config.toml
n_layer = 11
d_model = 576
n_head = 6
head_dim = 96
vocab_size = 32000
activation = "tanh_gelu"
norm_place = "pre"
warmup_steps = 578
schedule = "wsd"
decay_fraction = 0.673
seq_len = 1024
doc_mask = true
dataset = "wikipedia_en"
Each number is 128 + 32 x the weight over its row's rms, rounded and kept within 0 to 255. Layers, rows and columns count from 0. Numbers have three digits each. The size before them is the row's rms in percent of the matrix's.

# down: layer 7 MLP down (transposed), 2304x576, rms 0.0336, rows 1950-2018, columns 192-287
# up: layer 7 MLP up, 2304x576, rms 0.0343, rows 1951-2019, columns 192-287
down1950 094:102096131096133128077116091145076129155168090197068173135149147154109134069112114134110161196111166101155151114098114164110126088130111098087127118131127137156097092166126100135067138105091161166149207171133086148156194101114147118113151107118078122128215111151116119135119083107139120147
up1951 095:179154101077178103147120162115168086171137144169167135152098118119137090165147088126124128181138148106140165148188158084152181126132107076127097100097102132103196159130135132219135145174192123169080141146142091129130151139107073123100096180145132109114127160137107167155137081120127176139
down1951 089:100189135146130167120121096097154075131076140094075094088123102136134109157125112134109133098076115162099041097155090116097081108162180142209129173120089107117108106157175105123151125154088097074141189080112178157160047121130088131099090045135179165145169084123196139096149123091146126129
up1952 113:177111142139080094089141149143123129106108142109093139097146153106074131111128125211106186123113189088120098147150176166116137075134099123153087124139104092044122086106166184139102122088190149116124110159145135164194086144106039154106119190123129090122160134157186100133118144089103141118
down1952 101:126130153126162109111153132123184073116126122174096120200116175198166110167192111159150144148125062117090089181152145108129075145114130166116112123108087094141162119197099129174106146133078146145071107108140136105158106112117101109178170066104087114101183120156121126138095158130125125094
up1953 103:200056138105109146140085131084134094091109172099083145114165075120107097127087136127101159195149153149097119110140101113187156143168127135126130174068135097127116162113162153124127164093127150111124117152211140165180155127110102185132163159158085160128129073100102187118120083192110171130
down1953 105:085152140125152206113120068154138171144110199108100153075138110116079135127132118072130124141138140105140118158114172112151141136143184169158128102158138083133171110110121142136129170126111107143149162148143138140179073105112117151168114114163134138092110117056104084089178111179183146132
up1954 103:131118086128139121199113127104133137132139166154154130085079121092134132109164130110122132076142132105174108192137080148113131167126068122133133103089098110081128120168127140105174178108150204089118139129123161129117141092134101179124122165096136086156176159125187148119133192048111174092
down1954 095:104122078146156202065186083091141162110086116118116166091131134157059165143138139175168152133194132160138103095152159140190145144144148160102178164114134195149134152127101136091187108121127186122078143146161125096165216123141120159118171176164125112155149115129084180089158088105152127143
up1955 101:179100155139140115110142119081146114107158205122149125107153157096125137169128097153074162180199133105128124125127086164166200130141111174128107125113194069150101124087055110123144163128146144163185143079160128137119089188118141157134142111100108125104092162190154138071078131153108126135
down1955 106:115109142180121121143101089169113147111147089164091133141090146154126092081114176107092115155075140133084113087126147143138111149190122126129122108122165063101111203113074094087146107150133106072166136135082091138120111124143110138166132134153116092154157127129124162128145086200107188130
up1956 106:137119098125156139101115062162077119105176168080111057125122103122172200153148126130040130110184163147158116118092152146146104137031140114109174074182090065138132130177129103173105103122170043131149133147135111138134078083157144196127092075150163145171108098122094087178141133125076117087
down1956 111:102126154085158128131107155159123125117163172107144125116107149191097108128114101122072114138159165116133067201083131100143124120098101158102165114172149119125129149138098085114159202154168093169129091174091129144095073148131187163169128100145198116097117119074143176177124051171116108121
up1957 101:116105096016089091086146152138136158122156164158080145104153119119097135148120086130109186148104120084091174170150099117110161126145155087067081159155120127116106115151127191135095075195097188133131152060152118100058107108112113119087168152100124115072121138161066107108140162122165146114
down1957 109:151150098146150042150069122188086080184118125170126093104091146135132136100185122129197152126100163118119114114142059161140153140172179104112145129162129178107136135121134193061105103118151142143115161170104125077074100129120137130184158143124130089136137117133103136167110148131082185080
up1958 103:128078127159104074225124093158118095134207169104118119075151129129096094159116123147086147137088123055107122117110057143174129122097145144052128097113115166106118106156098131132117090091167149170141092140113133133102170116133166122138107136076113065154101123119091117150137167100112146114
down1958 098:187144152163154160109158080145130079158120088101099085098106087131158123144117093109110144128087111164107134081181156123107136178159153088166096072110130122179154136101112089131108121094072136129110145045157120121197187067084136083130164133139180190135164149133092147123168170136122117100
up1959 116:173138117084154127190202130117178128114107115086190133115112120141153173174098096153155174175159144107176087168106152169152157152142120098163074153121174072089091178145126109157127134199124145135141173167119074179098119118146074084125132087195063126146079170145187190115120149150067105087
down1959 109:178125066154111154086150161155110162060079099136117149120173125172114156164081117138147152102147070154134134126151152159109118143124105193128121111145121120137079156140071094146065148078098159157111117146119102092087151127126164119110158136143102114081096074185145120138136122108093113139
up1960 111:107150102109114116162133107121138113083138137114155180150135091126100093137076109176131112128112147108201094144154115134167148158151096088095147111095149137107082138121136130106138072148123117140159183129115127142115067139146158168103130066100131131090137123168188142136103127129187143092
down1960 103:139092109148179106112116141140106117184142118120135123082175160120088169160155045110140170075112155107069119079126104161110141043115083143148081123162112085136148072148182127147165119150161184127208151074086073152110142080152109094152124129098161095143129168194090150105137170119097082138
up1961 090:126101169143120132124174118093139109176143087173053193112121100154129093098163131109146120101168108093165185169116115155136188141142165115135155192140159170124165150115135113115105121101105186128115169158101098131149090161078121091137106116135103174138091168110133101137103109075174154114
down1961 090:119093146119125172106149086140162099100117132115122146070126118168079133155182147095229140115112126141103161149103156150170162143096127111138143198139160052118132081145182107138159051143111115097119193068130126168178169147115158104141123111082160126106203116100109152147144183161147076144
up1962 095:158147088138099097121173128126086137116096121105109155074092106129135143175098149103097111164118134098153095127129109064130102120164134034125077116088100143065149132121088077108098132129144135039140236072128147123141120098155155191145188181175091123114129202135166149134130138146177178156
down1962 093:107073087062167109044161152120120074207126112180127116151183154118117157150124093176181144097101099136159149140107170139143154153107116189110149164175154158178135064119119155080131133157128137122095097137138121131102142135086143120083114145090119111175143108076131138196084145137147095125
up1963 098:145087087094125077195096102151126144084150130092116073102160166121180193148147159173069139124175171134145094159043159135152130137148126129153176218081167133108081143082095181135145132181180139115115171125139106182086105115092151177134157166180147134181181098126133165103158126052117180117
down1963 095:145134131148153139086122174163145122129067112158123132136171131103104150102140116160145116167121124137043107138096128180118102086090135118098096123161117113115122156117147155134193150135140136106137167131048170122180174039147120151150152189163084132111111173116126102159146171123081080103
up1964 105:118159145109145090143121088108166128123114146091120088089131192160135094184152113147115110158146103167155100130106114184165149121050111125121151041155118117113178132160129109119109134184169125082116175216117183116110162156125108166119122149139088135122091183129171172155161133092093126092
down1964 098:138066129113118172114139140154101118107120074113153092183124135168186100088147164127102086160166085105073214123164095109086143124148116090067168147087151142114081158160105173010120144100114137152139138167190162121163119114090155140092130122135124170154125146072139185136107131122152099128
up1965 105:138119113104130114120087139140145167117134080127073107119105132176142140165151074155067083130135125155112109122090108156110156158135106139130112145156183165109179172069068171155079167151177119131063132112185148139177069106105082196119116131101141118195110109178139148209180097096079158126
down1965 108:110175103086085151066175114087109143151054110139169154078120102126099162120079102078143166125149139131170136110069129084198156089126200055112105195149134130093119152087110124099121156109112102106122159127122163126167190096126086203075133180161084140129175119137123142081134125154123126146
up1966 107:174124099114113093168118149155125056135095136160112150033170094144160136127130155076127109100093155127162090132124078107098084158161036148161108109086124035087168111096131117126158127120119136107134146161074095084161164155175098168115117095138141199149122161090121137135058127185126177127
down1966 105:100127098173108166118051158154128086141090195175115135106149155069093103135074122097116121120135114119140112159121152115122089102114178158165141105088153151159079111195170128124086158107094142152100132166118152107095115140161101138121170064176113154102156080149145145150193164089097079157
up1967 089:241147087157090103183103135126109082131156110147064107104083131094142138102129127219127185179153051116110093122132132131128102186125141122138125109126135152117124154136118153115098093075143110078117113092178136154116135122165151104086114118108159151177125211159112089107164132126151196142
down1967 088:042164147136140138148076131203150176136130159146162164178158133122119184149130168118206057164113141085154145150187077121161138076133115199130147091144112146097137179136169110116171166149109113162111142167079145123161120169128105183175053104117097077115081159078105127136134151175111160087
up1968 097:141167061096156116185100093114129148063124115141088122154090146162168107158169097159089117103118155068058099145145083135164109129116156158086101135151140079132129130122135157154122114139121102184108112108145138153132077083192128115122106104138146098113159162134131154121157118135084182084
down1968 100:175138150114157167097164089076177162113186082140139141171131132120128102133134104106160151143143130143121113126166077141148074111132164112152128125113130133082187100121137154129045115142067129154109163127122115164111160112167096186210120116151123121118121175068087174109130083169114117164
up1969 101:215101102119110156111057156146119121131143168149166144148100134187101106069107105146104154173126035084177110195117147094173095148100118118159131151128082126107074104201096190221113113148113167118144150092187056168174105170181142088106077153142108103166110127137120051103077120101133162149
down1969 097:096162135044137141070163143106129077097135131122088098164155107160122128103154153112118107098094146129142092093098128072147074104131072130101134155061132113121125126090147156121142186098101077057094164116132157143176118143119163120115099141162160105086118102143112115150159090123109102186
up1970 092:175119088091135108160110227087150136087144101089099140100125058147121215100117123137127133128104113100178098093176147191181125112090079086115100143161120144111114162120122149102137136091099139108131117144128133142084098159105174145144220198119142123171115108157092087122073082104099192070
down1970 086:071093103129162138125118131146158145120158089147202163113120147095184116172160120167188129147144153108117151110105173120084061166092106118079140087127166127131165107119103124125131133113104086173118089109141064049148069104161131136155085183121166123133156178137111141118137127092181113159
up1971 104:147096051097174101153122102120138112074144152146151177138103158121110103193121108048079151136146133119146129135066138110115129073112097153135164168033114177051149115176141104141164115170132180123119114082139100212115056096152123152109148085077106162077138091086134157113102132151129154129
down1971 103:096135114147158170125042121143092074141187166090102158095086152155081118105114115153132136164154105118127100157114121137132159120169129135126132141134125164090103139184050077095126130137163137123099095186151091167099153193120095149134136101163120138134109068078137147156122189170129154107
up1972 089:154161119195066097129104109095152161169176153172081176130073153099147072127103110171132140112132079129178152105042190145142196140087162158121132131135088116164168143129092110150180154103102102145084149153138139121151182084084160106108131138128156168117176239152173087224136093180141096077
down1972 093:088072105088137160134128133126122079121063121152137136074142141089110098107111183071081145164137154069079110084126101128120062177085164067134099128176129121140160138116091143153113109086129101117082176128109147134100106150159113125224123186109178126137135121100098125132150148156152083092
up1973 100:091150121110073118135120128121135144101134092168102169117146131082128219122132147137121172121158062217121165137161106118172139173130165170179108106090120120053106172098086080127166147132134124122146145079157113079099129194114036125107093157103115116192180202109081134137119130133100126130
down1973 098:088111120116162194095150141149190100130131077183098138133164085106135091150140136180188114138105136057155073100121088114220160110171067137145107027074148142081137113157069154124078103136139096120173135117079174090094093105134103078145120123142168096125067114114067149165125153143157121108
up1974 111:124078123118099116171100132128123086162125094141128158107102097082155133177170117104099114112149125079164149157115176090177092174104127143112174080176121128119119130107104128075120069102159127090186085177153118147154078122078074144143144143138113170148131146105137133150135105152098131108
down1974 101:164181122100137083111139122132102079163152113159122144093133196169168118093096191118154160143077140136145128135090111183136139116063158112092098165062140082105128119162134074200075130100098167092150073104128155136136093144141145126144067166169083070133124145193141156035149115087128133086
up1975 111:127089138129080123124177127140135151153156160138138137065120097074110173134123100143121080108122119081187116136144139148144106079072102120172167164082126105079172135093128104137087111108151116103153165149136134128179133149072166146130121115138122163147111145105114168161103204121086114145
down1975 106:107166137145162109131161149129182141116153155161087125141152210112107125150193139068107081124154105146118155121144094145085101117101126078082175154095182119147077123142137103107163129110108173128105111181172093126176116084138167038112141136106072152115145111186100070138090123140110139088
up1976 100:157038132094111116089172133111145138114095109069169098130202134169125176127110113092099062121100110146139087144148116039135079155129115158138097156160154121105115128162140096134110149119166142105109170136173128131133163135123109176152147143106132137146110098159095171093141103143119157119
down1976 098:136164151160159161122088158108107154107175082085117136069122112131147114161168142136063074141100153127106163097119159151141131081107097123115122117148134122144087153149164112170099105167073089113148123057093176090121133116142075167094151111085110157173083104131162107122134167094096135144
up1977 111:173135109168160117132156038099182152165161156099169131064157101083157106110104147123139091132129146100179100105093100126153155174087070134140135172063116139051105157173150086115171116133173106144153147168073132130039090129118157133113151139105085128155100135120171137103126163164059106151
down1977 101:109134135144127135117120116110094100125116093173113123166162147149149136141063125130163139119150073127127143125101111146133116118131168097176105091178106094148138149095134058146113167140117204132109107140092096114205134139115171136134142124190172115120167102130120173127088139187165177111
up1978 099:122086125118138104117170112166092131109083099128133103113097160091161107125116137110121172117101156154116127135157090156129090138122081130112128124089144184126064103121125116094136108119180134089113117113217175080189100097086121148081103098096126128113155108166161161104139117076097164130
down1978 102:103108125132165129164200155167099100128158130148135083119090103122139074158114152141122116142094112146135100159092108106175158171161121090122139150108092108161133135117105145112161095127173095117167159097168123130127074146120100090079163161087087115167106171163161176113100114116135147107
up1979 082:130172095184127165116174071113246195088116125098087130157095114083124107185115086176090183138159185147158137140135208165128128158096130109083094094150125122149117164193107112142112158146103093144093158135151138165104157111086147130119153183126129103129158095129161124195109089113125146105
down1979 089:147088129131171112130105122143027075177124112103160067114145176154104112131120173126099113138110134124089109107108098136178098112151111110136141136092147160116144125111150143122104114073149141117167159126172136120186122107148087159107157121139147135145057112113105130145116106166128153138
up1980 097:173125097124133100141143134141106127149173153082186156077070149113121185150108119150132120102121163141149184093114148133153124104138068122158075122139175143136164153140091173099095151103149144141152142147177173111138159138108154110101096059149161157101156101128127090104146157178168138127
down1980 096:106088062158149156138103114176099085120121101134070126113102093090114095109158129175079127089168140167193128131126068116140134167177163129108176116061117108137128113141141193078190126125117138104130136114150100091171116118148097095059097176198118111125095138168137183144133112093097071173
up1981 112:163152098142139112128139138106104128154204166152069095140131132121110135115085150177133145188107133114109163146081110184157097101102128167107127190095125130114096086163106133154125190191141165125112222151176112120170036120156116138132076110123135030177108138161126121192087091126161117083
down1981 117:113183139136119082146158156122063151131119139157151150162210129147089098099081129144134140120125098079092180185086124134106148123180141126136150212107119110120113117080115135128164129124083149092162176168154132146172109164114124095105102101108035106099186101076204181139136162119137131161
up1982 090:109139067081119135134140147130144128126198153114129119139132144102145154149215151092063135188166112162131154103119126142096178207167146132095156090092121107114146107103163112158140089148114149098140133107138094151124180135094113145158117181164134148118129184195123115088121157119104127144
down1982 100:167117113157116142144125189157094152066123123162142095130231096100140075123136050120064094108109148089163117085135104161202107101161134148118111158130077156129143123090121115119130153076149122117125152127119105155149121138152048131172124086105131182121091093125170134171108156104128119117
up1983 097:119091088126158172108126146099096175123162104133157155093136118165184127130054161107131080139135192072078195172127125165105123026097087090173141193120119103081087163113112170078167113169151108136104087117183100095063112133126138125118084106169149135131100168194113103102173137117095146168
down1983 091:092173151099177076070153129105108165151133163142173106147052184128156158103158132100120118149069114180115151125122132161093179107105119113119109127093064118153117103118151167184130200056151106151135166153092122125111110095067178093068162172081104139098105118118084073113117080101139129121
up1984 107:139149091118120108125165144102151156118169142141200146161093091140162120120161137152083120134166098121193151161124191140145134103111143168092082129130097146107075131111188127115131129155166148132121063096093137161179062195135126158094151129042125107158137119147117143154163142182158150078
down1984 116:082126055153120121175149202109136118174150102147168094124093091103126091176121099134119164104147185083170119133188177116071151076163173132160102135090137155176182152153095114160148109158088126150137116062170117068097174061086163146117095101122183140131126133180173133099161058127164113103
up1985 095:183131025105123110188170111095117103149171174138185093113171137143166125145141138151153104117154076143116103140149175153195097124088144217118135130098100117103142141233052057135114112146129165164106085110113152114068135141157109079128135145107070085124109088118130084104099128158107188130
down1985 098:188070097193143149157168166136134121126123147130181147140149079136144118087114164089138126110173134123066094165089108120094137172100104116059129183146149094093156118139139128099158080126157184181082130115144171192168204045137125142130186112129123197177144162112191133161125117120163141070
up1986 100:134156134091119156136110144107147071115152084113088097081096126127195174148129151144129124149141151128084128158147138125159141147119172175138132147119085127122120156155135139150154053169167097100123126121211143082160062131103067157099117149114114135156108142110079145116112194129171106046
down1986 109:137156102142098114119167131226167087118098121121155092130126130090123111174134127183112156116180174136093106165189088093148147199100132079147099134115147196100124089115093151086113075189180063168148088130112120089116145092122132108114140098179170114093157094125126144143090094162125090094
up1987 092:147140097126088155130145198156129055074146143162115114127135133220108133116125122134076134132105133122178152164048147142117129095177133100072129162078117169104126108157136171091101116111130141073198090165171103102089090089122173133070095148054138056138157111169179159156091119112076110078
down1987 098:090120179183103201201182142144133139125092124094104117188075114145091125179141089146159143074094204053118140098136088097139090131167133149146099069117146135114138135111096139088160074121089091177152157151172163120137158075139134108108161086147150164118122146122107099125121134084118182089
up1988 096:137103121106160069074176103122141107165155148134154145105131117141103109173144159083108119119088131146126156109110096189123147101138114154162156115130122122133122179086142061132120168195173137166126160146088057104086145119115123150143119128120089073105120156105170101135122155137117107189
down1988 094:013139159186135170120128075110147099097056119150088135108148113101028136115109140127157135060112120114146173100134142142156131113211166089131096121150159161095109154151159119090125091091119093138124118170118084126098118105146104123141146125134119173145146092159113119191139098076157151072
up1989 108:119166117063114095121079149094103113135097120097191092154160077168107149123152171103128144181109123133149146128128115202108158135109110126118161144137130147117109095155073129132121065058105138108127107162094136181089112125097127163096241122133133149137165118120098178156121085090105082062
down1989 111:112145099116162083173097109139101150150140110090141145101180098149160102078125143129112143135143119127137227141152121157155154161138158182124114129133069084121164155172115114106158084119150120099101116110125111155146148142204083092166107118098117124144069182128096130147077097134158095153
up1990 100:218085076126080151120100089117110139188116144070117107098055143134142182124124185117070118127115135163110148057152193121107113204112067123096104181076102160126135180143226117153160099106199149129111168212139118031108169152110144110075139155142133150107162191121156136082143126135122163123
down1990 097:116177150093116099155133147121126156087126162134142148187147060100149077083160130145124166128128194108159101133110120089131158071110147139202128121190116096118140127168163140134092121105141137134172100092035127158147133118088185178158133061161115124116164161087140099137064213092169123109
up1991 095:175131098135088168159114111084114084164112112228108157129148175132156144149124162121126138164171169181132120188130116116142130162120149151089121189143099099098040129177121082121135157137154104126075157109134063120159122180202165137133095183140156158100110126181110130170151133120070149096
down1991 099:147093084121152160130131176112168110171121072071174173098123114128099119182100110135135074163098161131157120185136074150121219149101104092115159085118131150144133118155161115156060102122158159119139120127173110184148127081104143113130117180154107178162068124057091136092110132149165042104
up1992 105:171084107135115145130138092129104197162169065156098116167150050165145148174138120137105124120110172103156163093137102124084135165143131177097141106098155124142187131134130148122131127056161115163116191192107126182101114142083085183140164161103079125098121187157106182142092118133089138135
down1992 092:086131142134166136141169134128107095098116115115193173109100201086089159184168171133101159134118068145175153063098150157120081165116160134141149098128127118164096083111160085192135125082108163055125067058195132125099120103141148056112114128107113119140146168131116080112151187078144177163
up1993 094:136162154105125089128128132143148109133152141130128111079160182153130095115142114157054120170162156168143179183101173128127148077138126088112106130098170127127164195178132130069141114213187156141106117113142054125120079104169126112111143150190132135121118192109113095153135112121124163085
down1993 089:143102087157176131167124156156085154179169127135168146093098075038167133154169094165142098135083119098091142170154160132150107127111150154140134117167116099130116137069056157088102154121160137123133119102121108078143088190109172138166064105110165116134105130146140174110104133149169135087
up1994 091:149114105093093156139159145134148122126109097098153118144137080097192142114139080084135142175112114150139122144142169154124127140148122167133069129145193033147133153116135136090175159101094144128115179110193093104059146133180100102113162144184130129141148172115142088109079143122114144136
down1994 088:136126178155146078134095103097130100100130158203110129081086129121096114109132146110134121152078119154100139071119111167127108118095133116139192148162157202114139141147097100131134132161096167106200119112121148131129105131131180089156146114070090073195114133131143124184087163176151154121
up1995 093:126122125118059154132132042176116151142115134099096195174122124058092111150087120139154144130167116134125114143089192138128140162176166139123131078087182128141112172119154179149182119115161172140124118116121097135096146150137140109156118151162139141123172113103166088175103120118141217128
down1995 091:140134106088138075088133134128180166106070051074125117107142210156121116132115132143175120084136083146164109118124141160126124074160044155184092142126122146109139080151142166122055206118128096090141200107132132104108148118106161165169075108157101113165143119158159181118110087134075123132
up1996 109:145134121083105116170108120091209174082119094141201113139184087088166121126101162111107116086151084189152180173094081093112143102148117209122121172140110125111152153108149138131183186163172184143103159141194084139126179140155090109105177138130200137091153134127161134145075128131176158155
down1996 141:104129236125133181153131085134138140076118099175075141136154122102169069153177108100082072088171071161096073053125112107115040120130139152099143096171116089126132091100139093130134132166054160158112156104170127135161106148126103072138157029165186105073150147073138150123135179137052108178
up1997 104:164100109091067111122176101128105145119116128106110132137191127134144141153121162081103120119140113131105156097124150083145131122215128098135123094115133154108091142134112097151155073150134154149127143136126146136135129136136081194099098155171112132199128120142179182139093152148158146095
down1997 115:154129125124134146103085125089118149214128146096087121119128146139137091155156193134118116137125127108103130153163149122163131167098093141169134133095104082093132124135091112090101102137089117145112201134100145157179153115080151113152143110128135149081052101119130148130115114147157100169
up1998 109:156082087086125150140145094121102129125108160072165109101085126123162175152096135150111094163134158064188070159148106182209105164116068116060076127095088117128173134151143130140134134174114094179119147148160138118080076182153141140089144133121143146097114136152160109145112132140100095152
down1998 105:060128143150108111124147115095056133120108133041162112075096137193112139121078175138094102159099117142106161234150207101161131112057153118121120090149148120120134124141065135091134184152157096121164154168081144085144121115102119113164095107087155139145135174184128108034126126116111128101
up1999 089:179143103115075099138174127097168078147103126096075145097104135139137150151171134129083139158102190121150165124151101147154116136083153122092166107148180144158131151091110089092078167079136152069160111133161057132105134167119103132130108199169079170142113147126110114121111114102160101157
down1999 091:074153144084131122093142107147127170144113148182117114114191090082193076130087193123146100160165135182094156075114116110182086074122068113063127126091133080123171137095189159133140121137110145147150161115120086127104147118140120160178049106124142105097136126073136154132116176110119123218
up2000 096:112105115102072057133108159112098086089124138157192163102123134130155149092165119116178149104166153124144120099090154133175116145132137107132124134139120144140096077133135164133109102110163142138208158158121098151123121150105108131127076159098085151164099135087086152153115078146099096165
down2000 114:181108084175157089134105112161099066171159133138160188136129094112119091170098163132130134145177097163173070130136147113166170155141114162162087110102130111102143115120089169110056083103188140050139077134169090131106120117119124129114143116153101082105155133155070097129130054095115131201
up2001 103:165094113106068115117157147054171166125115167060120096122155122094098137102145110137155153148176151115166105129131128122149068117142119079130135118108178133063082121167120117101139076060098132145144190131122116153105118121229076133132117164123111125220148172139148072077119113070130117110
down2001 091:095195164121126075124142147147104072070135186163146209174103172152134174096139125127082132175101194132137166140114093162116172124106130131120057155128170081080091089137118084161115138143145082144154102119140049135113146148155116091102138175096093134078132138112108159091160138158101078164
up2002 098:107087115124078133125178155162139117111097171117099122129139139086112184132155148123141119124128124136112183160089170125148132111112149086094123169100112088159146180103107095144071177127105179083077138092083112115121128148165109134115142231160119110130127093159142132165173193142180131080
down2002 103:134143146112108113150104107140089092123133180129154115097152183139177159130131149194131114137104062146147092142114135157083121089147151183127115129099096108076115087099107071157056168127118103106153141167120119130128159136165114092139136079120175183092053133123105136128090192165120121166
up2003 121:173157102091047091141210132111145133112157120106168162107113090111152143132175152139126129129116161105146138143123143139113148123106112073145124161135123123138168063073116131140136102163128139146154132122105148078109101134132134136095122107142085109249092088123146114194096118083116134158
down2003 145:154117150094113093131130098138102119199153156123165130142108079140092071121130170149161033087181148158099128100118084086137157159166150090107164176195168120106115135118110157164109100134118129127143088133145146133150096131154117139104119148141123069141099121076155104135086116119153101185
up2004 092:109116088159151168101150135120170072061132141097107087112103133087136124094130180087100155180169068123102110120145115181111084155153129186112199142108141087148102166155129125117140096175129173083144133141166102085131156113158098123100143113119109147139119100141105110112170151132086169133
down2004 097:111108122181165168122190126107128095142119112123171127092122105158157123094148056123120089120161148107143106106114079088151151158080167082132148143076140124129164148124124154131121107105127127091140143145128162173142164141126090106091119063174112108090088080143058134095167126081064135135
up2005 100:153137132069103086115103123114092055094175199163091127092141064129120099144053113179078163140107142132150127146052151142151126097127108146104078117109086109060133108122139125183149104119157182093128099183158167151147142127181120151136143172095133127153092184158128106105053101128112130086
down2005 108:107145136108169139150146121124120156165138143143156100105127103101163118142114121128098130110185132203176106119185120139166133094054146111121166092126186167117158157138140109186133159112140127126069166102112100147108141140117141135104142120159144082151162107096094154166133192192166098115
up2006 106:190124118152118125153141113124176161133137157222126119108140163127189116169153110193142173109100139122121140176090175178173148135089088158115166179090145175089128141127175091148140141163102127145125106109097156088096090108116081063115159129166134173120096115236228128141087156082058149083
down2006 104:156138134190127159109139117198143087157123139166123082080164084131131155142111208085157122159166159123088176101102096122098120161163075159076162154102102163103045076165165141139202140164112166110131147093134110121099160154086126179135126159182142076134162076073123140131147170119109108109
up2007 105:125070162088144079194146186114150135133174083199094121093122151154157148132095159151098066131173171131181225131144109119139185064118076109094091179154160101113120117140178125156126104049128135163137130082098135106162091154114135083094112121139076136109147165098139122143100129085089149075
down2007 091:105121141136125196082076134185171115103046103094156036102118147115138138115137121097163195122166092154114140062102122182120110115125152122048093136123107133127115158128065128175100174187165109056089079122117114100100146074195106141123110181099165132132104129128130155147125169129136051153
up2008 103:146083148171145137094122123116127124077117145103113074126142090077151184107118160049099137130166115163086164129117213156080109133140153197145114157092138112125115165170177071110098118078115187109088182152195080143194135107157176078121110120054116169116196120130162180124106094155162159090
down2008 109:095146170115124172137151125074164141131123130155132138103092092072135122120120047074072112069150141103105098104133186106141103116147094166166113115129138149104121184102136145141128158147122130076135149190153141128188155145142120114141121135090131082106128091163144201086093153139141088086
up2009 093:147098106054133157096084113157078116141151081113095130133196137186167116110163158153116168112099173082132095161142140143124114103144122151145140153108140142133184095190136184154079140107097106075125166120218090158191126122126099148100062140140096124140188159118166160071101147139098112093
down2009 088:143122105123115149113150160137145146193148068132106140148093133124145142115158131126121151108147119169085116132074157169180176177062141202124151199140130147119105077122137103149151121091138124143164088145120187101162126077155112123100133128129096077151120171099088101127100103128125163100
up2010 095:108061129048156117097108098133101144073172158184114099065145127100122169125126117124103133108122175073107154147159113158153083103084131173127126106098142127112142087119201104180118126121150141175127200159144111104155112094135115149067142086176161124106184199092150109166086153099079131095
down2010 098:161158049122117096151144133123113103162134124126156160129084105126109127145062126100105093143112083106109116080078175127131139182094119108091140175171114155178104171112085128083120163184159151121115152114124146144118096131106088146136141215131081103136103058123168078184167041157151088210
up2011 099:113127089080162120094153126092151107105082198141128159152139175109088119094132175169126154113143095124170147123113177136176132142110141113098100138142078134099141112169123119163113103148187091074146099146142100183111120085147103081087140137107087102156085107119127167194141164121127127081
down2011 106:144196133089158189104145075117132150072157054111111121147135105155092081107139141134140125120167094125158090151178119136158114157140117128059139139111117098105094110094098098127065116150175090130056144145089111208132114080100092124109140078189150076135106131105175116169074162133129133138
up2012 098:159149149107150099126116060102180097128169074138167153171148079094127170108085148187165144115138083121176134133147102156143086132150109133103136116151182103117152097143135146118122119107154208158118148113157130135117119123096083150097099108092169174151140144105171085188126110174168150091
down2012 099:107093142153106115130091150135149128114140192126096105166086166164153131098085086094127137114165118131100162105117104141190195112076069092116110152144108151148181142093146107146089141151127120087161121124090111106176093118140127114042149120174175120187074204136117156147163152183157127158
up2013 092:199052060114130078199130076091170078107174073160070150099131096136130138131088135124111130148144140161143112129105138085109114091109106132100084146160137150093143172113104090191068113110255145113202118074145058153129167086131078163078157137121187157154160123191068085141120112111134128131
down2013 087:030142186127100140128099107141109159145109169153193127110125165119126139151184122088120097149159154066115125083108074181157162119139106129134201135100129131177096123106163182130177117093081097135135164208159122132108122159102136081139112135093100143115146156112152134141102119166128133092
up2014 101:192147133084098101146108089144136125132149196108142152149149128078173178123161171143133113094162073154185118095095132141150116160120156133166148100108131126108159159133112142111144065116136192119118102083118112190149076172162116217147142154129097142165120169138096068113121141123200135121
down2014 105:138193120143123070175150121131144111072072133177119121115182156078142135127116169131092058125149232130118077091136079164132160153217098115119139173187122134121167197125142184106132158096136067059135091155129103139160202160109096150141114179121161126126125131121107143171169162164201156166
up2015 097:107148103115033094105088084111110086133142123107181129195114118131132120152096161074081105125085127051175102167120101119172143118109092176132152126139121119139129150181056114194091115176090122159179100118123107144118085137148168163096178091168116156130111136106181135113126152139072138100
down2015 097:162096120114124141152181198127157123121198157124114159121146078123102100130150110146134068132173110147119167145133172072171175162144094129105118165137066126119160144113092146114159124107116173092093150196139106149159120075145127113181183152128156129135093118065112147192134094115146104171
up2016 100:164107077065150138164128181068172170073166098138178116115189106133123121158093179129087159134131131157138141150187132132185133124135127149120168155139100116071142179153105161220138092131121128091079162120146114129164166127104153094154165132150106161126178127197168125118053103148134159155
down2016 092:071106154136166094084166086121115148164148123085092122074102166082120103111078159122143117105130110135120083118105120142117070097119149159128092081175146138128152138105166088166084085112105126169155115107157122144150084130138121178092136083120130125164096123117110156070140074127163075156
up2017 082:142120118089104159095174119129083204106135108103073140143137078148156110144134151098081113110110111160126145135118094121116096121127120122139136152148176107161188124131084168144090154139104130133137123101174183075162147178122104154220144060121146100067159180069150165121151141141115162141
down2017 091:136139124169166072115108120161156062161133172125190155124092107140097119138140090125155201141139168094149101106150194117193191141097124136115132077085139126123117129087132137079119105112168111100076131159108128159140098122148137140041138133139143169191123134151096068119078104148099159132
up2018 086:130103095141143154140120096117197111157118108128066102134109097145141133136142145229128066142132169109130142074097197110141072172112093129133094163118148159135114190142160078179166093163148136112109178114125127109093171133142149125082121137150150104123155108140126127147087160073147153104
down2018 086:116104123176121084165162178129101106141167128175187118144164176115204139157152162071168153085137094134111135141119081140174173054146165137177122101179149062158140077092127114140071122073179183111122137126161164098123112119138128102141091099054065128131156193090145147136146099104145124122
up2019 103:184141116106078138165123108113123141115085138095153102159124111078147123178112117138090082154155178121112135102076117132106127138152119102100142122174129075137118057159124177133142175126195127109174113100159109186175089159107139147143117137144123162204116106142108134117154166093152143091